From a checkpoint of a small transformer trained on Wikipedia.
Size: 20 layers, 4 heads of 64, MLP 1024 squared ReLU, 25.2M parameters.
Architecture: RMSNorm before each block, rotary positions, no biases in attention or MLP, embeddings untied during training, some layers without attention, paired heads, value embeddings, a smear gate, an embedding shortcut.
Each number is 128 + 24 x the weight over the matrix's rms, rounded and kept within 0 to 255. Layers, rows and columns count from 0. Numbers have three digits each.

# layer 15 MLP down (transposed), 1024x256, rms 0.376, rows 238-344, columns 128-191
126161131090142153141104099120129130126106098134140110084105140108102112105132151107136114096147126091124119137139141141073136142098100147128125062131112116127136125125078099133139141125160117
148123141096136158101073140142123107147145103122149116083147103153088129132142090171114091151110122113124118130131122158125131136108158068178133136106113119150107150073098126090103113159145084
201127097145166149127152141138075126110139141128115127156116114140137156136099066158151132101096139139138159105078135159116111127123144154172120131095120149140143080135144153139116121142151149
116109212070114109073162134127153094106082138157152144117114133157138161100142110135101133125135120146117122167105090162102118112156137131129074149113154103108116095111140145110115140165124145
095141158130145124118144094130114116146124129119129164100124104167134138150155113166087112120111112102134110106109143132116138149156116147114145103159087160132130108143124147098082143142147067
123167137125131067150118073095130069146106123178156101140111127129140150151148087116112143121157125186102127117096091113108097115138119120167137085116160145106102143107123129072127159110095119
157132125142125129159109117101084151101150116123153088136102139150140126112136119107150121100119099118118126141126127123195158129143159117135153110146145169124089136125141168144088123118130135
139101095113109110126157149071149130135117124098138151133087144113116140137154103150141105098079102147081114149127144158124123136138123097134113082128125133150159120135153147137120149095131147
126172124132159128107155129172119159135115152124115111086152071104115131155131144182108153113139160144112137119119122119119145098150111201088107029124101157127156166142129117125109153123140106
139096108123142099154107111129152104142119156146129171093124110166109133170122143149143146132151123122094123123137131131142088129114114155142150082132160140165126104170194109122110131150124114
101134129114172170104125115124115099129157145135130137111128126121167141095145113127117129120127105117129089096162110132146135137117117108165141136125139148130143160144159160156135145149151141
155132141152094126115096151080121108163054122169124108107132168158155120120104149120100085108158143091079118108104086068111108135154113213133132131128133122119139098164102102144146124139178109
154148110109124129097156107113146113109141142121113113177130098152160102125125068088073176076129142090099105137148131116156130158164117101101148132105110125160152185113108077119145092123133131
139096132139152142174101120134108156130119094089151143134151142146094128187119141131131132097161137120131150081136083199099122118168093142121152116124150113131152106098112145078106178135111137
122113139136128121094147102155116150179065130119150116093113092091114155102152147141091118138127116166117105129142121179073131156160111090127139112135108096113125125108142140122103095155115151
132142142134143161146166108124162150129149127150123136105111100099179091185142102116102141124138137112153121155123141089114120157163096146122141152115102109131125135132131114127157116140085142
133141072132162150155154127141095160148090125143102155122142128139156130102136129150096114143130145094120123154155134128118156080136114126164095137102182161109105152118131133126124174126146105
175127121098121124142154092140190150126117203128136145122173148098116155144166083148148144116173133160108134129154125116098114100149153114121120117132147108107119099078124136116117121087073154
151139159134130096114146091128120129075154106128163135159108115143118136137133134146110162130151121159138160112091125149098100111110142137123161157138176176135123106121104141115123164128141125
157098113110144120135094106151138130116121144090114140129161136125157112126091128141154134143118114108142130106128131127201132124100159130157119143124102160098139164128122097151106154115132103
172161152108108116131139112116162152128139109144095160143112137118150137090089137113110164108131112082120122119172102116133148100105121140156126161130129113075124172105159149179151143163125069
155154130125119136122163160133122131136091113107125151119126120119080123108087143138115129157127111109100130135133132120115161169138145143148163080149104120171129147125129122140074154092127153
083143135156128133068145147166087135116123138131135158126047136116164124107085153119112107144121160150154100135098094123136097114175131120152091132137118147128135123154123117120136139111117145
116169172122065186104138144106132111083103158144150127140121130105165085153074158101132143141125125122149107152143183152153121158097094097138175153143109139138101137095136147102113102140152113
136143129133120066107125124127116132137128122105179129119163131160080182135127090056204127118170146181119132128146102080115165140127166126123176127103110150121126144139153123156141154135079115
145142123175148165190104152118173115088127129155092152128108125090175129125121121143162163172123113102118111101133161150117136132172149144129136140106160091185139107126146108120142150177145155
133140125119164100169134112123136129111128173123100117125142123111133134146130151080110098159113112165065143138104111090133110129090128092128184123128169126102087118111127137131091117132119160
062154110173136109134134145118158104120123104137133138116106088130146158112126128085131167131156148131176147105129124125136143108112164150139137129135144103145130132148119129109146141125140186
099147154132078129159119135114133136174153100132129166154112142102102100157132108163158164134113123084169150110124117105125126137146128159134146136135171136149150143120104154090207120128136183
075157109149157125144157122148091131142099130111112082117168147082112108133144134150138159162130126134133144138109109097131110095147137152152090138102109150112132138167167104084139142142128168
156099136144107127113118145144112143131107160091178088145126114146151103152122109103113118119125097118127142119145135138182124154144138161105129158142122140146107130105127117143118106139110107
125128161098128152112111088140131140163160146095168151115119134154105087141109170154184107135119122074136125160114145133151175122170138137129127132078076149081141149122081131135119160138147112
106080145142107165122159156113117173151101158088140098170116145124137112118143115151163123109148152126145130090102121134168137103153154122124130100118168126122157150118128126099180110145149143
143099105083107153134104093110103118100125105111144114129079192178135088066126108122112138129138161141095115103149117105111126153157119121122158129098117139162178128089167118097161135163111139
084125152123136133114132128145137188154114167118080160148116061177126101136124100113171139125132157101089122097092129141116174144127110117093162090116148120108126129176139131152189139140141134
130163174157117178136155111126133128164131150115141155140125098127093102090145136133115136125069124111136131206113164179121130123126092157095058089114131149146116110147153111136127141153153154
120129118133108116045155140119164125118125132127105116146129124102140135125075141136116142125153135140118127114140120139109162135118120113191127107099116129132116150117126133100146102102124108
137143085133138127121113107153118130156133135105138127146164121086132171107151132135152173126136154154126125088122128118134142121176106118138158166128132114100147100134119129099123111095062134
135133150100077142129134160121106108100141108106144144153205144135150148122079122133127105121107112134121095147132144145161087095177141145126131143153131133107095106128145114112118137161090133
174106101119114139122135134147133145091142143092133116101114153136101138149093138146130134145142113105128081148136123149145078160141160143107148090126087100118123065108109122121121150181149123
085155119093137117161157146109131139112127136135132140146169130146118148178136122179119138105104166113091125103173132121135118145144134155143088103140131101144090086122095090119097137140135104
158128146131163119121131120125122097115136131090145113164156132085127150090125116168140119124097152103111108145083100087112162145154120180112132160147117119096073132100118115109137165120116120
144077121130160169159136109094134129102152156109147159085132140147130104128116140087133140079137113150123122104111125148068148117148110136148105139128153125127121134122086113151118106127118156
154168149119077158148165121120124153135091145123121142118161106090129080124118169109077163175129126118159124099117176112132145143140139124116133081125182131129110095129145103166133088129107145
207148118138109151102094119117142087127110133158125132133119133161128115145103115157106115117144114154111103099098110136112145138147138173171125142128142119147123100121136113116152129076122095
133114134091124172125163100133138129138113128149162125147154158132097120152158123119146120120108093136126137121166117150109146133117123158100135143124148146153126129153118152115156105096163151
168185137117141095143113121113123129123177133107150103139113127127104114138114115144115111129150110113094156114118153132116135133135173134143130164125121151140106131146116142142145142104123139
087150109135149141120114087094156156123107148148126116107165143131117142173168123103104151102096085121162161139060131183113156136142126115136126078133156141105146129137121060202150104130120129
097122082087129153137125161138134126123118135102160164138163120120168109165098166135080124131140090122107149136113111143148158112120134123115118117109124123138092112123156130156133159148102139
097157117137143108113147105152121152112124134133121136098128140107146171134141131115143068116143135136117107129113162126100107154104146118144145116110096141137120139155178104126105135130075100
152140097145125111125108140105117165119105133118103132122111132096153101117105145108106104144132114141110180136138100170126136087071161081126111140168190129151121088126086132123136138118160116
112131138161102128112084184145135103133120139128142206140120137109151106158157079112122181094149123169122136110146109127139143165131122075147147151127139130117113092153104079154101124150193131
100122104159134135105090166097151157166128152139131162113164163127127115121115118136104103116128121141155108076114145072154149157170133136138155114113123153136197092104088158140138149140127110
120099110135125154120141108148125145122147159122128129117096098122095129105149132129102116121129156105151140100142138129142077132089106123115143157113088113123189094108158159165137130113108096
146138111129125107136155111134141137123119179147121165095118131118106153146095125079123115109110121149157146127121078212092121153153110116111162107114122145121101137144104093110119093136096110
126124094154127121150069108151116097131169096127173162106118123120107110157108107160113149124125143161081124122119137163122112158127166132155161143118152144142153154129144130121098132147148170
093100133112100161112133124141104136127105113164127099134118107102133106140136137133112135151163125119147147143110165108150120157117113141156128127103127117122102147178174142140115093117136095
155128146151094113114085137116089112118114110134162124124105110101174125135126128094136128154120115085102133130137108157136160138143120129148126130188129139115127145148102135137128141207147073
109128141126140137128122097144147145144102170155118133133133168121110105178123109101140142101124122128131099155138119126107101111140118127133139121125171119149130132094098128134158144120143149
122111112156185098134122115105117168136127128170107178125106088112153143126130196118145139095135126104145098116136144150142123097160049133166129113098116203141115134097104145140124111099151129
139104108113089109101139172122135112136122135111143116119144134162125097096089144092108150133155130142131152136149154123168119123150130158105181145142155103123116119141146086082136128133123089
144143143102140093132113106188130156100133125103122090106165095128171145091114131101114132144118100125113147137119111114144144109140105100141131148133141177157143155142116123117160145072109110
104167101110121162152118107135109146121097109107144129133094116123147125189108107146142112099115115114131106130095134147080130105137156166102123109108102134086152129127193143137129117121159141
101172125143112166152125090125124092100106126153144128115170114143148114108139125129074125152158122155140131153137085135175137126130135121132109140159133138131084161150117138105122119108152120
113111096103151128142150169153129123127115157147099179147133166103112144106108120130132126149113121124085098114121121110110089135175117117101137106143146153107085092119089116175140120139144082
108112091160131121111158142150143095080088117177140139111139115150124090072117116132157083097146168139108091104110082154114115097122165155131103090111133114109183139149140173129127116153114123
146110172093145149102100127122134147109150150130134114109117101162115147125117093115170131119103121155115114067073071125145141124119158146139088131093094154095144168125094122128125156122161100
140123137107130106163120151142145168160124136148116148108152091132132189138167120145175135156098121163108097138124132134123143170122125144119098167170132109154144130114120110125146074146142163
137114139170135114125132130094092171122129105070184102136131116090174132123175110122149102059166124125135123180187148123131155112101157081135104105139163146159115143146128160145126145187168145
166158097172117133148141120098141135150131141108097113113136128186152136101134134119104150156126113095126154142109165157116147127132132121119117105130112179147147127127123087116126165082121144
126146122131146149140174124125172115147111161082121091119165131091123078198104147163130115123101143083209169097093155139143098127152120116131144096141143097180129141110112115142140100139113125
119128144111108110148136109086076116151104127116132118139127108138138150168143184119103177120108135145085141151162110127101118172152140127143134127104124190172145155117166126112120131116134139
136134160126119126092152145180095138136128119108126142141160115091179123130091136142154141127079130119112144112150133143087108109135126102138133111152116095116116122126130090117116088096107084
115145148121100160090134134126115135130126139188140083089147095085179113099100119112111129123159154070124152134099116175141130118142148101114066137136120134138128119098156086121128144134122145
144137138144124127134123122126154128150086093129171157094118161134142101124099123115147122097152122122135120103151147150106150172115128118145118121110089147118123130127059145113113173088155141
130152108131113175108110138140092082116161142157191132113153104119134183122162138141167122136143110141085178110131118116174131125141136172190137087158142130102146131121163131136140103119070095
162151110142104118163155139149147096071095146106116120151102137141095136152132135159120137153106134108155121116126142111110090127100120129107161129160124197141125155135139137114103148115136148
101128136118122140102174137162155128160104126135116108101135083119142113149131137139163127120077143131114134135122095129138138127145121132120092130126122106153113117120119127144142105133146147
115136156142164157108146129035134128136144129104123097100119119135101113193151151145130172165082116114124139152075140123120160132151139065149081170102101127055113138165183151174094093137126134
138128105128147120129137147142114173121115135174121152131140150167155139119151139101103122104092148131124129138134168163146113113110157114147146129111098121124136149166101111125120138118152141
121159141090163142128114121155158154146119178131124144115120136128141119129105121127163118184101163135095114170125117135098098086127113108153134125099165115088145098131172113094140154189096119
077107114121108112144135128125159129095143166137135116161117164106123137143154111119119155093144091147126126119123179093145125124151169097100129123139143110146131141166164093138132165140133120
120109114150126126125124089115144109136115110131125136128119121129132101125104160143127154123096100123133130131147094124181159142140098089164116135099141140172130138145139156113120131129116131
159151157139145164092122115130135158107102083109128147138087087038135145100135085124132139135117152120119090109132142126092144085128117137138145129132089147160136131100128145154063165119106117
110112129112111135097124118103107137137171127150136120130096177096126144123188122110098130143148135108118137111113185162080100144117132122115116128076123113145110095101082129136109106133127130
141120101141116121149070111168133153130111145142137097135152132149182099163094073141178148093132131132139091129131111121099100142151155134105148118103121110147139165122129107186104130107120153
099135140063139122142116097152098140118118158174158163134110137134105161088098123078136116142126117137116113126112130156112153117103106095166128115113136129120139129153101148123146119148143126
090102142132068115134132135092107150151141119123161126156164194097082126133167119132105109139150113147083142089117172086105174145181086128123116133140118112156087104100132108063121142114145153
129144126116167130133137146151103097136129142112157131132101114068107124088111109135168117132111120157150131123133148124150137157141141141140135149130115138092153161123141140120156120123092156
155162182147165129111135103114168133128090139138148095135130148116155141106105134117156129133171166166118118146129149152123161127154130101125111135093118135126117127121144111134124125129150170
128134104129142103128123140162120166159130141135145134132157142107125144101155133128134116097101125087101129162104131141127140129118063118136154156130140171117107106150118125142134141176140147
142169113117133166139182142119137178169104127161153133096101136114121122098122146094111103120087114127124116112147122117166156111153125070144138153120116117140154096135103117128146139151101097
139129137131176142112138100145158138131152098088122139155139141127090110104108101109141124151146119092156199157140135139123098126120134140136188132120108104142104129117131100193114137151126137
141111110116123129136111120088125148117128112172119132152152120087144111147135103103145111088170096118136123076177156111128114083112158153138109144130177159153117129119067145088156118133119114
130126139122074120083132148156126142114140130134141151132171124141157109164089152134111124069146105074134114155141128095086149118153093127140091163100113129140123141173104155160142117147166116
127127116124184135149116127140129132122121159113155135158130158095111182150138140109135147166100127083123083103142140141101115106132126137164144115162137143172115107096098134159117113079104132
117154181182128123099182157113100086150115129183152111141118164133133170147130152102138118125141169129091115112126119168098130142168123081100117104124158103150157104144152170112148167208128099
106133157117116139117138084110099115107102129163097106138141180119111162112195105145138154162161153129128165102158157091144110155112153116170108150109078111089146152129115142118136120126128106
113160148120110142083120126105182125101120180142116148151125108122146146159100112115104150129100135146110112115105110096133134106164153126063107098110140116095156117092130118134120124098125148
121147157140126125133159071131117156134133160135146135097154116113145129128128115113142132159150104120127139116142125141115172118113141145145167106089131154144105105155128135129132132143084123
122107107155099164156072123100148135104110151096134133114116138137111184111126125129134116159097119171101124149134138133133111105132113152114122107123123151090117140108124157170136101077125146
127112114099169124122071158121120116117142104142139117086115141097195116118120137104129122139107101161139104131134112166144144118121074112134121155155131144082089093155125150107121145161106200
184133143125169089155119143120144129153167139110134112125136160158153125109168110163129195090121109106104122169134147151122123124119136119101123119147139093107164135171085135146146114128151165
112138108103139176117169131116119106114123143146109135145115147114113132139139157182116118177131170116133116092158087119133139103121112124110120099121132127111149112122098099134123116113139150
134122141146143110139101136132081099103110138159150149111112082133115139108123146121130186132139154114140109128113145135137088123051116164093153127086131143088102145169147149114130122124151091
140142133125145104123109135119122126150140120130114101130142132112120132110133130097114113144097157150154138119134155137114145081098111108128146149111130128142130126098143115094154129117133123
156165068116094174112164134145099143119146115110090132122112167139097126126193132177174121173153103115134146106135127087100127147101140159148135079104097097111154107113165155106165107123132155
# layer 15 MLP up, 1024x256, rms 0.186, rows 239-345, columns 128-191
108110125126160138127089137153125123151126137140130145115120147139102113134160144176164088116088145087091117125122167110148131122123108097179119092109166170138103148111141072138113123115143110
110158109097167116107090077149090144122119155108176161123096133136122116123130153169106114158064125126132122146151107145096121140123166103158113104083143116136136180115123119143065118135125127
079107144158095124124137144103152127124118139138111197104157121121120109075160151109101171138152089166114094147151136143091116122177130159090105131089061127152130143169167117089122076105113164
119125150102142132128140164099149145146115125169149163092132096088107156116128115134103068145112112157115147125087110111076146132136139189169163126148117163087174123134163144088151129121117120
115081119129177128137117116151095112120094143166157125129140132142104152082177100143166120087142156124159105135137137122117137145134114125065107115115134128086118135134097126174083122168118085
144136132160134114102076150139114145143130128122165107132137135130176107132135137160119096081129114114168109111148117159153114139107116152164099132122132141135151130107137139145123172138146097
108094117117151137130116156114120130133132142149093125092125142110120123110137099074086126157119126115099131128134098146128114118099136153116097121112141162165109124094101157111104118105126107
102165104147154149132133121139143166092122118157157121168155099169141099127131151171108153125141153135108081064105124127127119135091140148137165090161074094188110184088130085163169148091162100
126120144105099152135124131138119102162109114160120164110112148154080092128131085096157133088105135130123127116116133121124129113122128138144161143110151139125112142148118124160097123125148142
119110130131131104126098122116116123103132136140142085112116105125125097158131132106140151127078178146130123098135141148146149132152145101105123128127155073108130110128143138143133104114141110
130152084110125134125146126117123093095107137175181154141099123103148106159116159126177111140130157120170069143159151125150112112121111126115139132165083087093118131152157111124102082101146089
155146164135151114088161162172158114136075121125065106137157144151116127153112140127140139134117141144125099115142094142149079151163152107131107142127145120150104148103091152123122102154145104
155140151161150126123077104129111107141134160105126125131113133121145133111163126095104086108169158134118093134130104104178096133134116105122105125144131129117106099112132156118134112140130121
176139091084135153149110150100159129107105121112114173139081138119113111122184110129149155137165084106129153122122115111126084112125116119132122142109115153123121160161167145107162127135137102
139095135087131132117126106110184131140097147131140130125087151127151133100144107154103085115154121191075113148126144114120090161146157117123120142155134133138141135124124138137138163097077118
103111132137120184140099124154143134124143154144124179134125122124127082130140111153094110151138137170159107082145150114132143164125123143119141131139180116140119150101174117139136135138149117
155134163148164136134135078122161113135098142088113154123108121160126147114108144158184183103129120154103170168142138114117159155190162118089130105124102143102141114085120106187160112145127161
134116169114142154108110168143086118138130143118156122113142104109099098128151128115148108139123115145116189113123126145157132115133154159112106130137131161137123146144090154192138094131136149
138103161170096112122120159099124121135148130160135136168138132173107080138119176107097146092151133151120105108130148125107121132132139124130182138115105103148140150099144157107149120112104132
145112146142131147131133114086137130162167110146112152140106142148125158152139121122145124137140121128161136162164118155117134098118096164134138127112106113113129102156139138119113133140155095
145139141136088179144144146103184135115167109148098169140139105134112108067124108133119134108141106137106113134119124148138147146133106119104128129110148168141128100122121151166157120136104157
112120163119106139090161141148106114130167120116131112110135095118144180136115102165128127145104132137117118103117122146120116118124161163056107117147175109147132120097125111170159108114120081
117128128113137128090153146112108108159129115098178128181094116124149115165105134106125131100106090140193139139142166158161118124133110140131089095116088076142080101156146130147117091124114160
144119081083135062143146157079113108102135146095154162131119175135065161112143101099153101118112159183110147121119111168113165114117124092153097133085101163104123165103103116105114122128085147
169138139135123128136140064121149124099118115125115127109160138140139118154080095124127126109097150117124121149145127111172093148152142120127134143150098070171117137137138117112133122162105117
140089092142158121142137155106106149151144095151137097125132164121111122126154084114136117076108131106082146161082119126107105152143122119185145116143073147106105162109142146080133106129103133
131143084137116127091181137159065144129130105135166101118139111124123146149159114168156134104104131185113147139114141150094064148158145115153164133154123109107126169199132166117103121134083159
131130114166107124148150151147136099134116123126119090160125156143136100145109182116124108142138143094134102113148112127125142134166143126144108099096127148122107130144078100152159094095103176
115107135120072101119099102126124107169088133097088138101147125107123114143102096121143107134112115130116145122141132109121090154129155164126100124147148055127123111154182139120115125141149137
126108091103140111131126109085109087069144114084119136120124149152138110091099112124139111080122066125105112124195114118120138154135139139134141123141137115116130152148127118208136121112124101
134126161109113104125105135096126110141171126088133123136155117125132098091104142144145133115131127080153140164110141119150094125126077125108123131133103144121135089152136116160150154117154132
156098111126162106137121161138155114133148124120126086148101105180183118131115123198173134114132102147135175090100118097197111129163139154113142110134140106129102117110145141139059109088134108
140103139147162121131088148135129116152107164106118137138178131099114156119130119114105134150142072116107133062133130153172148089167130111134083173124162158100101150158101136127109127104111135
118091136098124155169132118142109152095129128161171136097150123158086115126146117126132149098104113121117118172167119120111117118111127114102125077161093120111101112122122135120102124164111113
159116089130129123099110146176124152102131122124119109121108119157115143117123125144128109070088127101149104131137146120127129129134118154130101160155131145135130139159168124146125126124088152
167152109109144092093128137104113154164153157096109124145114108126150111119110124107124160132146128130104131162175117116146125171137146118100126130149112099093136132122123104112119128132125103
128126165113127101160099122123141083163125069104141138112142127106102135119143174121150077156125117159134167157144163132115100098082152128141157133119116113121128134116131138117178132137130115
115096074077118125052116149174121136127130096132165164120096141138115100127094122097181103088091114141108093135139154145157096075185159156097173101116169142109125111126167092126103121122118136
133139131142128117129138158128103124140183123159121157101134101123133081134175094116096128142174151131127126135122101132133108108147125115107134117103158101107135144129128155142128134145136149
118107091128161129137128121096099105099156130171153122148149140119105107149140150150117147129141117184129150109122140135111095149154164101160119128122088150143113144106122111197163107115156117
160132113127132156107118172138153152124135109130173116111150131110132079111146084127096176116139150110138157106118134061176110164166134165077108154137116151123139116118186090124142145115109131
120094100122142129131108095130150125152111166121124130159117134099118124152098105114144097116090167132098086148119104121136132144186119093134081168120151131124107126134102138085113149132149140
125142091113147150176160159130125143145108116080160103118120113175118128168160123144116137170120141087122137104120178132127094139143151134111118136137074149130146143101121113143096105128162098
105141148147143153152122177142151102147136135133159112133102155120100122135123163128179131111143122103149105130128107097125109135148135150125132118170157134133169153115137140093140109110123146
105159152093153112098131180153162073136144113152103154119142114134104119138099106132134106149118127146111101144101121129108114133155137132180152167124127116122130068152152127138144133102106130
128075136118133112164103162136131098131132151111131123091106106200077129067075134117118125095087105145136100128126119099159102180123135139144155109112153137126142115108140112111132120130124113
109097170108102182151136103120130131095132135150141084128119136126101152161155145108095169113133115147139155129150097087133153127115140131110084120122131096132151186136144126106111115125136156
119091095159119118124105159140167124129174105175110120106136141137163107173122142124113135127130152114115110117121143169126144120097138134108108139113161157147113139129143150155125112163123127
099093162095173121128161107131091162098110156080126134109105122140123159125148130168104112112151142170083090089121143114134135130169083106123138108110143152109098146118184092151095127110087098
140145143137142148135098151132120138142124100099111185123119125159133133143089141146158117161138106117094145102120117116128098136133151102156112139134139131156121192077094149193126142116092153
104075118116097146123092128116157166135099110134160101199148158122123135180144111122124107100106113139109115101104085115106138136144141050105120130147103106132134091127124140149119111087104105
087098099129104182130128162100159173089136107093144182138191172126135090130099077144116119165116078145139114157056128141094147091133132136111150126156134140137156128130117121157112092089152113
107151106168096094155159112110139159176112124115202147116106149176127104141096115138125123124101112127091130167143101105145117146087109122136125135126166155133096173135161165095112141127115109
134108130168158080116109157153115154136108122142122117117104153125093159072159132132111137150116163123133153135139125143128097112127136172140126110145095161117164114124126136140167115127105124
079133136091128142161103123078113146151155147131128169088189156093159129087142127133138123165129097156118079108095128161156156146109148124161109110127179126139135154156142137129138146122078126
174105129098119186125099111138131152154151113163170148170141150137138067110168178128143121139146190117174111120091124098134104165181158099148158118198093120139113118127152107119159133080138121
169089152166112125140147126152119162141112127151210131157122154139098153100164130105127136110078140154118135101142101148144127097093120084134143146121110079133098117163081112151149160183100117
111162112140100136133102133106191138145093108104103150137101186136110103119161154100111114109139138153140119106100130093097128124131127141164104106101121118096134127080182135151109128160140146
162169147145180110144115147126126135173108124090126124150143136147155128141111083120162122191148152155090134132149147159137108123098136167153134106100129094129112082139104151148084073122102074
149125145092134127105134147154119109111106106130128111115129127098134135109161094154154118127126095120136088150168123085158150144129122135121086116136121132148128179158129116167126139169138147
139128123097133082123155059112128107125123133138172101118169127094157113148095128155157137152111105148126144130079134113114105105121155117116093141086149133154129169165118145170157120084114110
103136142100137183132123138134119131153213141112121115167103103173102156099170194132171128151138146135116120144118154164112098131150153143180134087154103107102078140156114108119145134138101134
115130102079147137130159120104087143091139120133105098109099140095049148117130135113171155139105109115166148153122120107168156127119103079117125132126159132151143161143149090135169132097100142
117123145137156125101155107142157121141154146121071177105126115156140106109139098184162172120111123148106112174099114091154166141106131136128113122133120172090130128127094115176125125074141109
095093176129143135135171114104102184099127136136103121067169147128110147148086131148185137161131146147114090124055128106119144112143136151146099113109118153157104100069138118151147108165131110
113113111134215147149159137079093124112177136162106088139118139128124144134141121107122120130113122096120122145137141135118124081148109108104102155136126108136143137088139138137135108094174122
119133127128126135121094151131164124133122166135114181117127113120097123100121139104081087117102152134103100112156132138150118098148120078112140178082121135142109141122131089117156113132112146
112097143159129116140098119135085138162153118090118119137095139134152126091166140154141103111164092116169121090121132192093115129100149094131140138106148152071143139129133116158108167093150168
132099128121102086127126128130066099100118133106153090132115105173115127125144168118097133138114152116093140102109089092105121152105113139123080098161101141092133119155133098138133158111136133
173157155115095140132138091142145113074127160082131101119122121157112118169134136125140086157106126130126150096124097132103123098171093081103132176161114133082125142132146063089162096074095140
107132147136086123141139146155172161175142157134120137158114119120124123139122186083138118141118120094155108139089152083141135205126137104087117135117116133121119140134117113115143126086129148
113113151136137183144131151117092144146158081127138115143151121086153155144120149139119098128123109145071083152105115142150117099105106084132108134160140136140123162139150136145160112130131136
119127150119113120146099109159160149122131128144111129120174167127124126116120159103162113124098119167101112121118139087099144133111142162162088121130153114132094157198163078125088116122118115
157087114175132115145099135124157170154126103148128124122109106203101108110095116156100106133147163145145135149141108151082113174152131109142155125103103128116107090156130097123117090095115125
137130119144138158106136099135135133092089107145144161073099140137123116102074106117156144135132149149060119113173143101106120139109167114144126111126164109106085100129123119135080127136173110
115141153130086160112134125117118093146144157140128139114128124114125127130158142167157119136104140129096170155133104115081132156126105109140151114129166142125095123135112131086112117161095152
170148143125106140129162109122163113141132111118123151128128141148133178094131097123113125096116134135085163081127089141140126172144133139155107129141113107158096139141122155126122140126172089
167135098121132113123115165128130163074179164141128131147126113106095150143131100167137119119163152119135157157112090175125136140144089096128084158164120109173087151140120147154134099133093118
131105135140136111111117123110112130120155112138076164123147119108124140116110122090107128173086135161094128121123145093125129154147138124146163131119120134102119168158140105107106118083138134
144136158151103154129105141144153091137133123080109136109111143133110111084115150119126114093091149128115072131100137108116113143153126079099125114139146124148141156146145158116096134117111110
122146103152108129098139076121139121125125166102105099150131101157130120104134117157138146142126148146161137112130115112130121099098100118113141150135095096099083117114184141104127141078124135
131105092108155135102139095165154134152138112141153116152136121180136111121139152175139135133141143159152142146113149138109107141124104101120137112119141128134152133125122133123138115121162164
132100178108132094152139115099146126122136100138138137087111145127114159136131167126125113131122101118116157150157112106130136135083132126131190144113121120097137109085111145173113117099150158
170098125139122106108118130125131170114100103119092131115125173134086116101161150119148175125106056129115123141137078175107118146126120108114104109135136093111150113107110125121118123131134161
133087106112126089137144079105098101102166156126127116146151106164148175081144076132165151108144132171135117150126082134152155074145145162121138173135114117113121127160167120099125115063147104
095115132148130100153115135146096103123157108108122108118128132160122133093118121119149111169156137092121134139144111134173113152154115089134087158129098133172121115117110149136157102154160117
095132123097159149197134115129157108179153167132169096115149134157122146116144171148130092117166150125130103121122112125105177175095097133105176134123127081087158161167128116117119108172117220
099123129144122153099106145120121104126117152088127115122132117131101134151139167150145106104177115119157114120105079077148109130125107146140156130089147173103136109132111164099088131101174161
133109099109115177166150119126132153122083130138110141168160131114169125117135156121143124132106118148130142108148118111113133113111098099091094144122141120128119132173106093148125138106134088
148116125127076132071115102142148181153143152127112127105137093144140127115120119149158120117152125091118125152149087132129161187130115133119119142160119135135124180138152112162145147121134117
171114125137129121101099136171145161081138154158127164123137165180117140124185166127129129111120124095120148117144121146121104199103105146115098127127111094128109147114132104118089113085157122
133155074127124109169128143121071154126155133109130147115161106114165166157154127165122105126106121129130111119126125131159110143099167092179115138117128138085118146135155125165158125123122130
070111147144182126123124121165120131140087145094120142106144102159142104101137129098111131132101138141108131129129166109117137113154111125098138092120115134112101155128117133156133078168145100
117118142109111132111092179128111128121154123114094154098152132138118096159120115106116126117163096141135160118113120158139148129160155128123172149100105098116104107137148103129120067111156132
104129174136140131118083158111156156147135124152133110138108115115115118159121132110121109135109139125096100122139134085146163164135126139106093159156145113101118154100136077137181134115124114
154115131128106161088137087121172081139169097109109136147114150115113165105136161149175197155120092128106164156183116154150137167092105118104153163139128143138095101136111201141162152151160108
063118155106093134094116093141137127110113080086126113116185112136133145127130123129158124122083168077103170090179088136095137135133164162160076127093119164123157127168117106134114184107108114
157136131143135127119102140124148097120118166135116142112102128127130117174127136116141121131085098113124110132109137138158137147142117174129090104111151101099115113104185137140097107144093156
117132134118108118127143113101114097105110121146112104099104117128099120108136124105109162123155121103148118105120125130094121079131129139141140110124067123148164115095117128113136103135132096
124125131122096124143150132096175134117128154195152126113129153132085160134101129120151099137148104150173102122102154125160104137123134152091102087138095129148169139126130133143138147128156127
144131069121152158101136176135129171134119159131146133143151124093089146150115128145187137083128112147108159082104129150154131125116136100103114128131153120113132177134168114102138108113129074
155156095095161076071146092087113118149121110097146175144085098087119130078150142123164151091137145144131127132141160113112133137143115101121159123151150075127152137130115135091112085074136142
120131105110146134096112104135126100097108169156129150152116121075122136116120122188064097113119171178126133114100119165096140163198102081141155164154114126116154151141132135152128111117102149
116127124135177101170131144134130124128156144119154146106117088138137164145134177127119133128127152126114113134182102077130131095175158098139167090117136097146163098142134151139156170101113159
134122138189099132143107125116105117113140094104099112106134138122108098107117153105146102128163129125119130103155104120138094114148098126100123148108117147136151094141124126127124131133127138
065111112108156144147127135135098185123151163116105149135150128115113130114114127137122112154149126155094134114149117133162122107148126125145124109135132115140130107145135096144083097142162114
126094132115131132130125118154111121140101170115095107143110138108118152145139130078130110144126086086161138097121100131111079112064154101126114100111143087103120167116146102117084096111150116